Weights of a small GPT-style language model, trained from scratch on English Wikipedia: learned positions.
Each number is 500 + 25 x the weight over the matrix's rms, rounded and kept within 0 to 999. Layers, rows and columns count from 0. Numbers have three digits each.

# layer 4 attention value, 320x320, rms 0.105, rows 38-92, columns 80-159
518497520502527505535475529525506506525499501500508474504468534493479508466518507544488478508523517502496561462538462504470501473497464517491518478497488516534504524475532499480436518496524500522441485497494532443530484510479463500510543518
499477549494507504451535491503516472469495495478527541476522501478543528461550491493533487510504481443492430478497475492498563432439487482491477496513494486493483524515470542510485545490472521526508523487521509500501514485492486484522497468
472467501442511484458521517525510512475529527496494516457506548541475547509476519478493507526483475541492535514513486539497543484528517529514528519495533504478524523498496504497537433479486541486530525530502477520529497480532493490462460498
480512494528510484492450490457490501478507509523506486466497465504489488533504524508511476486481524475470495481492478498506479510491481497513498486462521502537482476535494505521474543491506575540496506477469494486516478487501472510469518494
532490511506505498502427486473501477479507494480510530524484497531485455518515534503504487485487525454549513511496507507488593489481541489533499491481497501484486473470501498503506513506493493470470509473487505502477520520505477513504502516
459477535529497482496545535490542517508438473520518512457497481519457524441478459474451504511560488515509493508521493529513506521539500481484485534448510503503495518496505518531488510476535496533470528561471490490464531541500505487497526465
536517530482485495539515501519485501527493490497508504554473504517487521500488511494489512456487479483508470472508473471507508509517548479451472485459493465519509482504490512485538540501527510464515509472490504462520493490523510529523516513
518487507517508481488486528527473526491512528497492484505463522505508478521537539518496516492505493460502518531503466455515447521516524520546531541492511469497499499478506530471485511501541525501474479498475467486499508536539474517502502514
528496520520510520520494485516499480462507480505511485496533491506499470492519523475497478462485512469537465499495521473506486500499463496536529514501523507465506508481537504517476519512528488497493507490507483537517514502498522524444524484
549504539478508476473492471533503510487506472524487454533515556470502486515480490483498492469500537483474515505508511540479476457528487510499534509470489480533485536510496522503479511434552532458502479501543493493511492467469482519529493517
503466569519525496531544500473495502520544457513445558529544508493493492525477506552551440473509473470521502533499497518488499508477484472521505492520501555495509484508517467485464516508495557481550471480503522484511486517496541483514562505
443490496465491451504550507481454515508521475537521483488491493532465505467470515510497478493505513497543447507475491482508514502501493512499514533489467545515491506522515479468477480479441460514471488486506549501460499463507466488491532480
523492493470473481551496518494513514518488430505484495469528504489511469498470498548488514517480519534490510464519503515505535496477483529490531478498504520494509479513452492518499530456493438512448479536473472523488518501495506456501488509
512505521498513477486560547508521488501538506476447484500488533538567505517539542456503517494528496479497481520515499519483550466511512520504521516521494488489473488539454489501440533533520519514505547543487496460465459526513480562516536529
507493476490522494504479474489531493526501511494409558559500507506460506514544545454524505501524503482489496499481538494531454473471477473519495502512512475489525512512503486527532488484502486499529516518458428499508534473532474503484517511
550509481507482500522440508577529489431505508531503470519488517516536460555484479508576475465524493496481491480493499514514479539502499538510498510482511488527506450534437453537514509498494505498484564474504517538502485483537479503493474479
461510542495512500511493485531523502511514471519472518516517499527432508510530480495499519472503472517539518501560490509590477470523508442437467531498515496444493469460484491537491522507486489481461485486469509532514512480542500523505550481
473490525471521516527527529481527491512506497515483505491528486496476478505456507460463476479522492563526477488475485512478458523469469500526535525517484491483499521508453494486457524490494482525537496528526496507504510427480486496484495554
459549467512554493525515513524468487511540536516480465454501485535476500476509550452481477542488508523488506463468522510489531497507534504479505512516503533484490548516529463459497528496529461508459546504479471500485537482474507475471521528
478508497508533502516499542496482496486477509522494499473507489533497480478544510542517480516508465485511480520495487500420515486514542520504521536506540552512495516520491464501471510456545508485546456477488456492471530467533489516475465519
499493481461510499526478491499508496446502521535421489529480528478494513469473492471499512532521505508469464482507537453500465462460473567481508492518450446491501487460558516464526524502477510509520482464491540561505495523504496478496505509
440507491449533502460494508508517514480489465497523467470504500524514465492475479410525467498489511444480498480530490497478555492535516523520494473499464484505475489483482517533498511519505550491543550505553472511418491516525444482522461571
498564492514506500493568524496529469485461474542552588486506529447444507460520525490499494535484498484502503534506523513496487541491469491481492474491522491553479483519504526475519548516508471489557519486474513503479527504500475497522533503
454528524498515474524482475532499477501479503476501489533485501497473555505509520464537511524474496517527454523481505467477576520486500503493499496506490499517535466495516511474517530543470471512499458518454526519498518456456499531504563530
460491518514488516521500474481523478518501488480465511522516530492497534520480483510479540526499522492524506513514523535471476510505531502531497476509485495521509484468489496521513562542471530556448473568536481509502459480525484517471498470
472501493552471483516477482516496486501543482486534482485535522435497551512460536549473477523497527551510544538526513558499481508511471506495497481487492508518492520490497479492526498510539490532532483483528548516499535510473498522481501533
523516557538509545557505501528513528518447509510525482475504496473485518489464504520492492510500455465497484537509522482494513504509481495485477515464573553532499512529487487490484553536512500491514515438498501453499487533536482519553530530
502528497435494492503497530461478506468491531477463519510478506538487465489471457453490502501514508487481530500471509466531448495466528477534518509506503487496476499505501502507493473499538468542457537517458510501533471559468524544477497541
490491481456472514508513491514538481456504508483497464497512492497484467528503491505500480525506508490473461506481527434472511522509518464550499546526457550514469491448543489499478488521451520549443474494543521553523548502533509450473553526
479527544460526541490491477530522536486476480526529498493507496471456523534533517543484509524456494442513461486527536512556488509478490488514480517520477460493499492487496500508528539454503504510518489558487508520535512479526480552519502491
468505502543480506470543521491507455526487506503479519506489529478504459507457454520489512541486526507490519487462553494531527573482550500452475523460563547556515525484518461510559459458504544516465543547532486529492452478432505504458510526
472499495489496523462511488499526495469489503493538450507500478517494548501528497470503481523497488464507512448494474463541443483483479525470480511509515480508427491505485527450482539432488522525502475494483507452540526498529537487534502506
460478538489569536504503503520479490462542546455464474512536445525487432501473534509507525523509460502489487473513484545497548538489576499511493531514512501518481458492511525473516533516513418510495507499497472505529497490495500509512541446
517488525491520534523512497465504523469469526546572514524442442496537520452481503504523458520547536441482504471522549530528478498547500557581492464557493493439516461512558541496517476549487491503487472459482493512560467568517514492547519492
454553456485490489486482484438549576522503550466441482519521574513505480554492483495469466480481511471491501531479502516527469517477521494436536505510456494462502497512473503518462436523498521488501509563485553516477488539461516568475527561
451486505493512502526492527518424438474486452426522489516463506478525478506524494500528526519497485478499506521484520561476488515511511533454514481534388509489536474461510522470516496500494485472514546486503520515515527504437518419523498486
540479449508503502521472464520482520465534542523463479478517479484492476482510520500534493453512500465409554504529501540471512504487511504519514549459513528483532475499465540509533489505452475516519508495481529492494484470511576509464480477
524480534459548517448492515500529510476530485509472514532542523481501495505510535536499460510491504541490467451470521460520521447463543491517465478486505516495519510520495475515512515494457461544518493499532461510532550528505530518510476453
521523500543480483493517489507517468537508479499497520486449524562504466527480454510540476490512543530509437489527458534486469468515527536528467499550489505519513498531485521522478513530461481510503466442484513415483464542516496464547465472
533490529473477491486480517518481484521500520448540521494535534454476500521430475485519498544519509539528531456470514523492511498515494562516500486561496479509464506427499533501517545532506505497515526470498509481495457532504513513480485471
466569543579496485521535511497473488515535504487519511429509492500562498459452514485500504485473492480489485463464486452451519438479497554545588485510558514526518526497547530487523482539526535493540470504531458464519487496528525466516559482
487465484431507458498479528477469537466472501536508446528512549467509518476506469559487563518510507468452513478521546508523527491474528527471486517516468517477488457542453519546501510486549512501496482505516525499562482512509520505502473507
455474527483472504517501470503485473522499499522517529498500483514508465484476481497496522513521488532524470462472497498509496537540534529478503518513493528497454456511444533504513514519475490576538473466524510475522481521477514484507471467
499459540514493474497516527509521543512507512542467524535516525526463477509498482526492514512519510505469469488534492538495480538475509532525496497513440481543503501491470536531524561457517506561515513478530503548542479491426504473444464470
469493473499526514493449511476469486477492514441497522443559533535488491487489514464515489452529495496532494488481485530480490489523508523486497512524530472512534491497512489508527516472524529510516547486518513510518488502506518519480508482
496490496515480485490477442515509521493472453508497520491530508498540514504496499488473534460483471464557498538466473491513515456479478473470497526529519504479451545456470468463486504514487511454502477484485510514497485504520541519502546527
536529532510483521457479533491510490521468441495576529507507486514488506499506506451507488478524491518539489483527506503483505483453554481534528505522489502491520524479432534469505517560523491480486492463562539522505497500548500441505483477
484484441467460529499553471502500488502497472516468509488465505457480495497491519504478504420541465465486539517561498494457452502482512531475415465531476544521478529486503526514493505500481499496491468557474480494453456552461486512514483489
530466523455508478475488521464486463510498469552439525514489500519523541500483528459516487481514510514529500525509523513550485489494484585476522521465517464472507489497451505509493520554521478506544538519466507545444515449448495442484473497
461480474424529507422516505468511538522536497539489560523534517497513513465509503487510440519451527528516515542446480469503540511467486532521486500484506503528468499505465464490481543487439530518504486478492434536500522545534515527508452487
529506475564481494437502481481525510538474494474555543500535502523478495525513516492482506468517557496516470510501494504514512468540490489484476510485460460522489523533473494534493478480558492499529515519504501533536519447504461491478537497
457493466523545514496580499504475529521510461530498489517544490460487469477543484453548514512509566558539464475543483512476493508481464500504517514485499500499493560435505460507504528498520528486500501526504502525484513497502470504493446469
521525485494493533475470482516525514505528485480469506500474495519540505507530539480453521454483566538518473533526485500467485511489524512536498474489439531472526527437489494498509488492460542497510482463490536496464477491505483510528510469
508483492442490477493542528525507475463513533518555481492494483504488517493462502489493451528517491508522559531479502499424505441447500480502564498497535483490515508500523507460480494489476520524510529515485490533487525499515507511510433474
504515443535481516542536509528458503501446543472465485532467541474496499524483479545491474492524516457482467502531494512523539520490452503506489521495522494471513474507483513514533518547530498506523490493462496516512509553497506517479485553
# layer 4 attention output (transposed), 320x320, rms 0.106, rows 38-91, columns 80-159
558514517482496493479488495501463520502452514502494524512516519481498494512465510518494518489473467487480481495474543494494493500505537521481509480529505554497481496501489493511536515501470491503522549522495493495508496535500513525509507532
550533509466539511482459485523533503492475491504520491483518536495498546525523465487503473492491465498491498494498530528503503495498474480522501543514471541503523517483478508524515489525470457536513504475531531511477514482514476525476487505
486480481454494528465499506509511493532540510519488465522513482532500471520479486491556554485494471515525536495565506564476541450504493491497490489532503462490509525492499506480518532499516487498516514528474505497522509562506501458521501486
489495499493463534520509473504478521517500484493478498500508518467496496519502489505513495509550515503459493487526515527523467512499506508515478520510476507534513493471505485512470481517528526472499524521486489518500441470461519518480510494
494489512526504488546535500491498496505553491463488535473481506493486485551490479511507493496542529487519517530448471518512501503497499476499487472486471504501486490479518473503511486529514481468516472526480534525476532503496482497483487483
510505541498524514467496502511511493501464483483534524512504502519513517468466496513479533495519475467408518526560494496525516480501478505505503527534514463501496502470495542491508517463501539507487569496503469485483553511523512516480487475
508494509505479442499476524505493526530534502459480499512484533526470512525527491494473508529512469502501469482472503506495484493472475497484463524484500526476502480505497494518518501478525542492487482540523544502506469499490497528475480509
496487512484529484499480483496507447515509542481498494516537467543500481499526532524498500454506531466488451481485505477476497489501499475503483532468514511525497473537504501509494534531448526509432490529505516484547517506506512511476500515
473485499518482515485473491504496515481525483513476505534489506547486496512496496511461507531504504480536459505514503496529535482499480532484506465498507493494476491490496528548506505556496510516516507510523459564483542485527529504445519513
518506502502444464484453501543477555489474489514470522537484533509479488469514509485512490488504482434482495509513508530472483500505523505457502495477500499543529492537477530479493519494502509455482495505511456505534478476541494504506465507
504500494515451507450497475512461543520530473564500449478527528521495537498533456473524490502504494480494532502483487499522507538496505506519492469492485506539493491503484524504522501492476535504531463570499485478479513468519509513455528484
517494528504455497448508482516500505503534528464531484493515499518496512481474502479493522496530488461505493520527515475515489478444495529552521495493505502490483494484510488469498477529469488497499497494514463493467541479507475493507530471
512490487495513503522499507493504501497456518506513507494508471479519452500499507540465531567523516494507494517542492508491483453463495541503566476495526491514479445507472497491561477471487498457489487541515499504476481511537494514475494471
488476550490480506481512488515538506501492501492469511489513480529535558500503509472477505522490521481460510465518508525498521516488509535508528550520514479524495490492488488513503520537482538507492473483469535511508458499479444474491495508
488493512488516530525469523522508564521503511485493527516476488503482504532493477494496505505526513487483492526527518487542514525497502499506498499494525480474525506501535528529498469546478496536514500518481452484493540572498515487511493509
521462492504449495527524482499504493497503474487502521476513524497536491545493474490494526487543587473509474502502508451520473512516507482493522515502519508503491467482504501500482533508534501504483523467512524534463504465527468478442538511
476502511524505514521497493541452493483486516471502476501517521542506533506499511540507550547484494488502494502491499428537510483504534492526534496538484498488483494507466564490517487491494508550501491459476513508448558503528511497488523536
516494464477494521495520445497538474507497498493497495511542456470507473516467480517486464486512484487466478513541532491510488513507475511540503507464470488529520483518507503490464511496479491510500487469469462508500498498485515460460496484
523517506521508492517490523505500497508523507487486467484514492498477473517530498505483496522530482515492477486511533468502516443523496484431516490508469514428489525511493490476477496514486498510487547506487482479501470483497477525472491513
521523449473527501467483514457489498498525483485503505504502483499490499456518474485541501490539528475561516480507492514459494487526522516502488485510476502493515523526483485510485489522539547516531520476500512518508485474465459490451470523
464504496479461485565492511518541495536496501521461496480478496508499489512512497525485494534464500508475465512483502455511514492489463500493520522514479479463493515487506486450552526521469513483492545494507538507493468524533519487525462506
495518526514531541494545484497493527496472532481527509477531515497489494533542486479476500519510454474514520467510490524465528484543477475497482503517495540450481472453514534503504497516484509492553458489514484524509491516504499475482487506
497533546469530489529465462489504515480502519479549468477484495464467503492495498512513486522510484480496470476532511485529578532486483507493531508530497538545542496508483550466534510510502487492506514477476475436495489485523512484489514496
488496503501548530501467512507531529504481494484488537518514491512482528475530434486487503466490486479493467525483497506500538486465514490470523494491514500469493522492543538521529510530486494465556509475478559496496505486485526491507510497
499542526545484517540498527505512518536511471497458526516503497524478519496497507536514525507440450466502531481488522519501473480464503533528504494452514487527488516482489488518509485531511494516506524502503514525519481480521511510471496527
522512528527489488494478487511495477463483494530482515488498506475465516527472515468520474512536531533488495506525512533483451486495525510450518497504462495509551525512473506497507504492495482531458539450468512496473481494495476532502546494
520524502491445526496469481519522485496535523520484511426509504525517489488484506451501528476506494455521593480528461515472495485494509435524507471523494486475531474468495518484481489520468498512463521521519495467499509475500457515490492484
524506533501528485496459532496521480495507468478476474478446476525517513503474485494543474500428471519506514464501504510466463498505515488472469510513474528501486537543513472502488553498482486482478559472555516484513496450503517466481489507
463512500499534477517501467511481445511467535472530489496455490520526511488513485511496443501446536540482447513553487535531528490526495484476519468493473549540519476578531514495490508528497554475503505501457492459495460479478534547452504498
497474495521495497539472498509476450490524546538477474471493504490495515505438522516518519464511535478496518556508492490472506502538589487489483508509495571520532497538527492519485493488471532533466499466507512476530503542530538507484495481
510473520444533509484535515460480547522480478493476527546526504561480562514482517510525476522515472538489464506567446531514443449477467530478514491467471520506459503530477511528501468497501458506463497473487528410477528498492492518522509470
524514481522529468489484501482517510464559485561520508509492502501493497493477454534447502496508532495535527497538483462480517563556510483491555530488509494506497498505489523511480519506527517536490520507452516506523499473450499505477450524
506460520558516472480512491493459458539453487513492505532541535513496484479528501531451495502506561468460504506437530471470514492511479521504470469495496497488440513510503487492492466496464500470548492524473495502514537537463495486522490538
531520456494493495494506518448477505470480548451530428441529490545500492476597520476513497506500492492485535514488505502500489504550496484484484491524495477518508514505494504480521516529541504496469524510496507493454509475489444542500482498
532492471475494522433494484491518490504482488456459519496493460508508504496525492457507495519460523490486489537521434474542493505503504464558494490541486487542539493532528496477523532512532505503476536533480502479431499488524478511522510520
512524515481478497489472515470497537516459521539495531473536535488501528516509491489531499514474507485493490563511488501514483448451531559517503572490441480509526526520482509496515480466487525472490487502511561530442450480512490511480539505
482510496519494494503518522468501449474457466549526533493470537551448498506483491494496414548492499519561481501469512532491515485514501486523478466476558497480465498507500517519538493477498499518530528523482467518510478500533468528522533540
531488502522482511529489505551492472534497520492508468531464522483519451527468487547533519479498502505470489539509520500481521512555468494481500474512502485474474588500485492481528507441526473529497520510504478501496490534496522518505549556
487491551477473472488509483503456486536487565534537479531509540423469516503537479534496504547509506486468541510504525496540488488472502499523518455474509505435548517537531523532466495484516505480489461501474517500497498541467493550493509495
490452487542474504467471481524526468488493479542500561485487478525464515536505529528482475498572524468483483503520535495513513470504542506485470500460491481449512530515556444516520466531500511519502479546498497521462541531507511522514482468
471449453461489521472485521498476470544527536472503479516498510535453454492587495537495463473510475496497495521523524512507490483483465489515503513477532482525514497478538505517503486487496464473507518462507476455510505490498485473486476502
497547467498513543498528464513496521504497560517500496495462484487541478524486556485550536479476524487518504522502512501504507478549497488505498478486436467489510535491524487509498504492502464506457459482505482544513521509510483526485518499
503483462513496482481507504489500515521528503486532527531500531457481562502549490483530516485443448507474466515465448458489506475505516513515540489489515509513500471498478496505506492523513498465467541527489432513520510495491491544436499460
506521472461465560526502526489502485508547478482521500515498489534541517495490510527524501473517517505488484485486507536524518513517495523487488508539475528499545516519481494534481429488529474482526516513510498434484503546462538518538498491
466522522466471515478461498452524517460481488509544515538486508503522485472535542503452472472485521493444508480508513497511506499500555524505482495471487501484467510530497482471511513508485477501510524474522525490492490468465480509486527473
485490488475491528496496554536519485513517519470518526498531520584439511437500553454473483504497535523459473487534458459429484493476511490483490501496524480502504487471506556491447483502479574535535508477525494504520526459479475502527493479
455500490494518483493472544486464532472546467521524473527533503534500477542504520527449460494489504468477504524483526515500506512543547533493530486531477497540495511490529503533556454483514485490525511502522469550503508500509519513503530497
536532513517484522507444476470501506483475501449562511537509430501486483501496452504479493537500572522471540472483474497539514485501485508480483511517482455485536507491555520477473542487477536524460509451486521486533511486488516466524513494
509504487481520482498494531518466528507477505514518514478501514452500455533462493517499470526507513483534527541523474516500523508483506480532435478518536495525468527512536527516465480507509515499546486529466540535457484525491516524502509489
525519523468521530532484506504483483506516531562551477488449501456470546512491483527529495493532547492518490480484508495510512471527548539522532464484523485551527550505501502467503473503595516520491492489465511479529518488444524515525455475
479508515457486506488513470490516472458499520516484494538488507480493495486510514497477514488518469486466513491547462508490461505469506499488529481485510507455485521495508519464494462571481511534472546466505505477480517504522582470488467493
486512558537525533465463499469511479555516518495478505499509512507553525514493522550539584514487443478538507470518486527508501493513541521484462524453528442541494560513441460496519478497495492472513484514509497488494535519456523475467527498
515490523487462495488524517407463503503477518459497520499488484461494535500462485496506508525486518516513519519504509518527452516511482489514502508482496523504519499507509496492482515515501485494526531484493524533482505532487492504512536532
495463473487529534494491495515500514489468526526468467519514508471515508501476497507510489546478494513500473505496508502513548478508419495482516462503522513510476472523515441493518509546501525519480501459494524491492479492478491459489483447
# layer 4 attention query, 320x320, rms 0.098, rows 64-95, columns 80-159
505498527465503472486448542516476477550480516538507489481508451503518464556542498507538533502507528515469466492495491503455496519498525510527493511513528456513482513492478504491490493490548478500541523497500500482472486534529463511505483480
515508508482545516492529517491481531459484523539542515529507530453440515524468479509559497528495529568512485511518505510483484484493498511484530512484549462517498547538448496499499478491560516486533493502510488492473489472542506527504517488
482510543528497495476505490529468549511520464529485494544501532462535508504545489506505436534494506483482536482468544461542505518479487510540520470487536533496489469500480510503505482500503500524534502504486505549502487475491506517509454551
449514533497471554476466548501478482490466472497567479488493510513497501461506499514512537471506480464509506512512475496504512515525521471513531460514488519469513482478556522485523528525476523486464507468474474523503509467516538506530467505
513509510489517472533525497491557505484512482500471489530508475502527477501493503542505494487525484544466514530472548522507463497506477480523528480487511488504533456495469487552546488501456522471485465500523460480499519517517510504509511505
498531539478547464530494539486487518527482487502484505520504502527514483521456520517461494511514530538518496509491523537480489475553473470491515464491543493465531490463487516531494519547497507535497489497528537528524481500487494512536491495
513485515491514509512534476528494426540497494517477473509463495498518520511525433528444509507491527516486491497503466502523476511522465521457570487492517509518514507521549519472470529523514452518546493488511516456499491494503487515525510494
523482497528507523492522539511448493482501500525538513475508534497472514537483484486475519527514522489514471494531509502502526501503457519525527528523495470540544518546526484547513509521472485467497500471508451466486521492501448448510503487
523492470542535509497484472536491494446439504500529505487462545521455496516516494512527545504496483525487484517561514526492504481481476501535505489458473484502483503475519565513488485468512506532514452518489465482522527482490498478507530487
544547520525471491473466477536495506504490532453493507502527508538483506503525461487511526499531472503519499493471490495493474519498498466463505494477559500468506479499505519497539523519489493461557481496528518528538530482551517494503462516
476529505484512492482510552483509512512488483486464539487507534482517466510495537482497477517523537516494522451506502531493483511489503526479485529534481486454510464529472512547493448527504529448494485541506530446493504521535484505458499503
532496515502543479545480515503556522428517494495461495497496471524522460524444502489492482481511503526495543503464531495481539517485504492528520473516474502456427519523493473453530544483506466511456521541505545445476475531565504463459453479
496508530493489507534479514514528499516460467490499518448518486503478522484506514503476519523455470480514470487486498539523516500487503504457533508476517518478520518521510482477545499486498524450519502497468480478494510551533515460532500515
523473476497460521464499514513490497537432514500472470503527493497524488483507514480489537462488500524490520468530462482488453506499463493544506482472507508472541517463537486521472496496501450486496529499512542496512539501506502532488518503
482503489502473489511533485476521487504518508508533532469462538519524509451480541491453510501523468501509494532492517479482502543486502526537508501479562482473498528494531528519482512476483462474522495505482476505508497511507473485520497525
564499532477498480512542465437475510455520491490516505509525538532479467511521527495498487470474479494453490497489458492467437542489539480529487484506486492481477490496550511487528516491490475518485515498520456533529494484490443475497510485
502508478466492522485497471502466471522486516476464478509499493503481472466503487535551521526511508507503496512463487497475504482495465507497493514479484494522516484451474521507507526445476448462457462484503518510506444518514515527495475515
531466487508543500501532490481558452523481508462490483518481503519525491514507464510513502525527491516521527494492461535503513493542501513499483522468507536509430459476512540488506515524513496524476507536501493486465485466562494474488490482
488467523478492480480503481438453486505512475506476517515520525496491481494492535490485520493507459490465468486504495457489490551465570542501515459495493540507527468498514531517490516475477483507515499464503479478506469518506499467500472500
497506518482510512502478475534508468489472467548509505484540514446491513481497524467480546433520474533516501519470496499460480498454488493508515512478518507513493486452466529484441508517472525458474475507489536521507479521497518499459485483
503490487472466501530482476508528522486469498483493482466506518517501487519506507521500456533524561484519538508496544516522500483499520495477474504516509495481498487552491514493462464532492506485472518539497508443489490505537505551498468486
490523484481528521510462510486532506521512480547526519498485506492520507504512497519494439511481483514505501464492545524483478490477474464512519528491501537479461444482485498505501506506534513463514557514482518537511508440513545514511483476
483468500436553478479492487524466479482520531475456500524508491456506492507501486489499549452513468506522528535506495504500506526537501526493506468529512493496506511474494493487483493517520517529515520535549541465480532498500485513478444497
480506486495483474524511522484505515483501489528480468519496522499515499540502521518513474527531508495546484552505473468534480469544533500520497514476526521478482506447427518531511446490535462526523470541475475483494479479481493507480484500
471505503463489525480469454502530505465518518477514495502471506517521508469514536491529463493505483507471505509548587525487499458433481500529499500486421493464517498509480549464465494497501481471471442497474525537530512457464508498485459506
521500458460484458552504479496528542477490474516509493475505500469535461492505443478500490518480480507503492532509472492504520475512498507546523495480540478499497490498458512514468547474506492486461522483478533477491492459496520517473467488
530506541523538500488497501492500472469486489510553527503478461492477495494485449533489508534498511548470514530496547510488495519481513477519489488476463508482521532480483478502514527499493503473492481494474532470450473518521514512513491494
549481516474523522498473479516515462491481522492468457460559526525510544449496481495496517461540499503461503479501497545504467498511557456514513522525508485491498464521517492489492508472499540516501529519494510475496500437546498487475521530
499495508497485489467485477492517475500474490449500507492483492474488542547448477479501468490497489548493482467502473474504487500485511541489507475494516513497510510526489489497502464520507536490479479507525458452534483525506506483508502477
519471506500543501539522472485496501502425509463502505488488522512532506478524525474486493421520441503518468485493495520533498520513513509470482502486530546495526521565516522493503496517515482494519507533498474496479486513454516488478470510
516511445499491554492510494500488493489462520503483566489572470512464489492505521520475514528524540448491503455487516525483489488519515513497526525495490460477505509476459491509500482590541492493514494471474493533505512486476461516543491484
497512484486509500550514473490526444466439498471513481527506464481512509493489496503513528518469509504513514497510469453475545475552499530485491481549487508492502485501511489511499531504479527516505490493515487460474485511513455486521544477
# layer 4 attention key, 320x320, rms 0.0937, rows 64-95, columns 80-159
511442520508529458518535550456483484521502487491525496553496497479482516467518489520536488515455544505515545534511548467525545481520490493502460511485515508527492498458460502464524522487504470505518528505519505522517533459491455503518490508
507556509488464455504436461498525533492528511529516510515510449482482470531507498538470533533501532507480517521492534533542523490542546516495496488481494506502539504542496482515482503486529519491539492504475495461490485538477519518485502536
507513468459516504499494521525513495497475547464522479530496497477533518485504496555515493513484492495512513481472501504549498508486542525503501501494521532487469504480507501481483518508544507465495485476460474520449490483455492534473528476
461502508475548539494542489526502465511536515505487506475465507490506533484491471491547553452529476477520540516492499499515496471486498538463521514490475521535506494516540500483542548486524500503484476545495504478499512524468499518431504496
512485479528515478501483534518501486501541482508486473500453467490512484509517498506452503518498476477514490478469433527506517499511466474500508524482477471479481520521462519507523496487485535503479500487489514515459484472535493456526512461
514518477502483487479514536508492512469505507525532466474496463476442542511502462496437483472433471519495473504554497509476492505456516520480520492543537504497524550503493551564529447493479512543515506508448555475486523473485503475494498499
516550508453498458509509517503505524479476452436501465568491536509559471528536505503540485505506467484507446499559484490476532475444436502551496501509490502492490513507514470529506522516510493526484519483477517473483492472509473495510511537
546511550512496503494468481435490460482480514481528493488472515523485512511485484522452519494471501518536486493498545531505577456517552484521493504487471468482518469499516499513459483511531517512501506500511529483461479454482475513500524511
508504517483524523470474493493489463525478508477524454503482531503533493508512526502475520506488473498479479471466527537473510490466525523540504443493482476493469490514519457476506466509514455514501502441518508521468504510492501537471518498
498511541511471509493492495533483552528527502532487448481492525519538492492499518507484501490491508499525516534488499522514520491503424519503562536512493473519495507511490491519511489547479541504439490461463453506469523498534551500551514513
484478482518534495509529477554508482520526500472519491476494444514497542489494484525514513535500524476493493474473514474525586460533486491510464518508457505521497487479511476466482495470512488487489524515514489513554489490467489518505469485
545508513542510504507513506486545477520489507497508483526492567529546491470512511493511476512512509456506499494514522545523493504519535510501485569490490457525480494469490527521484455501498487499517470508498496476480490491506545485509476492
532530517536521470491474490467462481497507487497511459471474502476491485502473480501474506507553458505495527498474504499532428509473482481485520523479525509526569478532478522498473492483463473485532535484465507452507447498500525462471458498
492501535503497514454438519472520410491505476533471518498500443514530494517543518536536553476481491513532480498532466526453513529495493481503493527497456500504515499501500503458490523510532528495485507509486485508514480490460516519514507494
551485504507520495493507487524534514495503465487513473502472545500529486491468470500532504472462486486521462499516477531517498510508528498489502482506516553483469528499520476514502475517554476541492512504465473533524514479526551473458438495
487486510510513508491517473531508492511477498536508489546488528495482513509502488505540493489484493511522474530506456531522502509515521477480502511440523493480532486517474461514480483521521500468517487532495535506534535537472476507508501445
500489505532475531470501538465510521501507513500503516512502484512485523501496530539537519512538518506499527514498479501502519500498514502524478488460536452534483444471492442497513505450510464483500496483519470501469505497535524495480556534
502524466505467497501532485472481510477511478479531495482509511514532472489517465488528514427517490522502486482485478509499496512463487474545511507511496468532496504529539493477496524523482472534482457474485538482502497521487498448516491479
541510540526488484493481478532532495493487522482470498473500524462504503495502513496516472504472533508507454490532447498500484504503475469522504523509493482488528533524476451505493522489484490511473540509486514467506506478503510495506565546
498451483481511485482506532539480568558519512489537483480512506493522469494493521498477493484485492540522495516494496460504550449454551484528505477536527484534531523522487521511483545539464530501488532481497449502530490539496497531539524476
513507450519536544477486519490541503510483512518498491466493517472515440484573493504519475461513516487507482507511489498497530514479518504518496531533503500493544481512489504461512490515465514530482500484526520481487522484468458481526520501
487451462489497431560516502511490495525473493500508494474478505491503477466524497524508558518492545508488497487517490502480439511508497514465475499501529505502510473512476554486467492528504479506562504506549526497513511521495505506500452488
530518528516482536448466480538538516569468519513522484509473496512471465463510503519523507540460475550485503441486442490516488540529529444454475498506467456527469537535503521525492533503487504476485510432450542492480505430504545509536504520
495499502485524503492495506502509490502491493477477457491514473530474460527520446506515479527500473536464487487509550566526492502560486469504515494485503480502473508502492510506520531458483472507458537518509492494494533467491496545496518507
509452508522510480549475460503521547481480496482539478522491476510505495517534511481510468494505482513559518491501474505528509476508515503501510501514484503468446480507505535475468483526498502535480519527474486473492514503490498517464504455
482462493498505494485505537481490546504496490478491501485475495555491530453514508498459510523499471534529460528501505504491509501463439537516482507462504478547535476493510479509508482517482552527480519467480492455506482440524512498470472517
496519512511455460526497496529502494478485508491510531445501531501497498475479494475522540511530481472480504545548515485503484517493502486507522471520504460526534529498553467509469510533474486489477509507494484475481550525466505496538484513
529501508475486513549471459505531544516512523509573466495474523536506484454500504431507523511461433559511492512526529492507482486489512504518480486567485481506486463476511553527494486520523566506504512500518502523497520467466502499499501481
523549531475497493557517547519499502506513497504496479470503483518425500468488540486512502556487514548511492463521477492468419468511463497502441496516499477470510483485498536512495517545489477501520505534463516492534537467484533475552492466
482529535502466461462537534476479497535546541494496442545508506499450503513514499509515500552490489547508473533507526484501531492487481463446447534504480519486487534485452512467527446518515463474507505483550488482538486518467531536541492481
537510513530536468461466488519511539524503492503474519491493499460503531516488532456536455514550499489480508503487512444522490489507469506497466521526506483490507487439479491466482538479517472499451462529491519493488523509477500531503515485
525496488555493500510531536493531462527521435485466482496462514516552481513509489516448479506536507516513461470500471555480513527470472482484462526441467485517483504512555462514506521507473482507485478468494556497540478525490517458474490501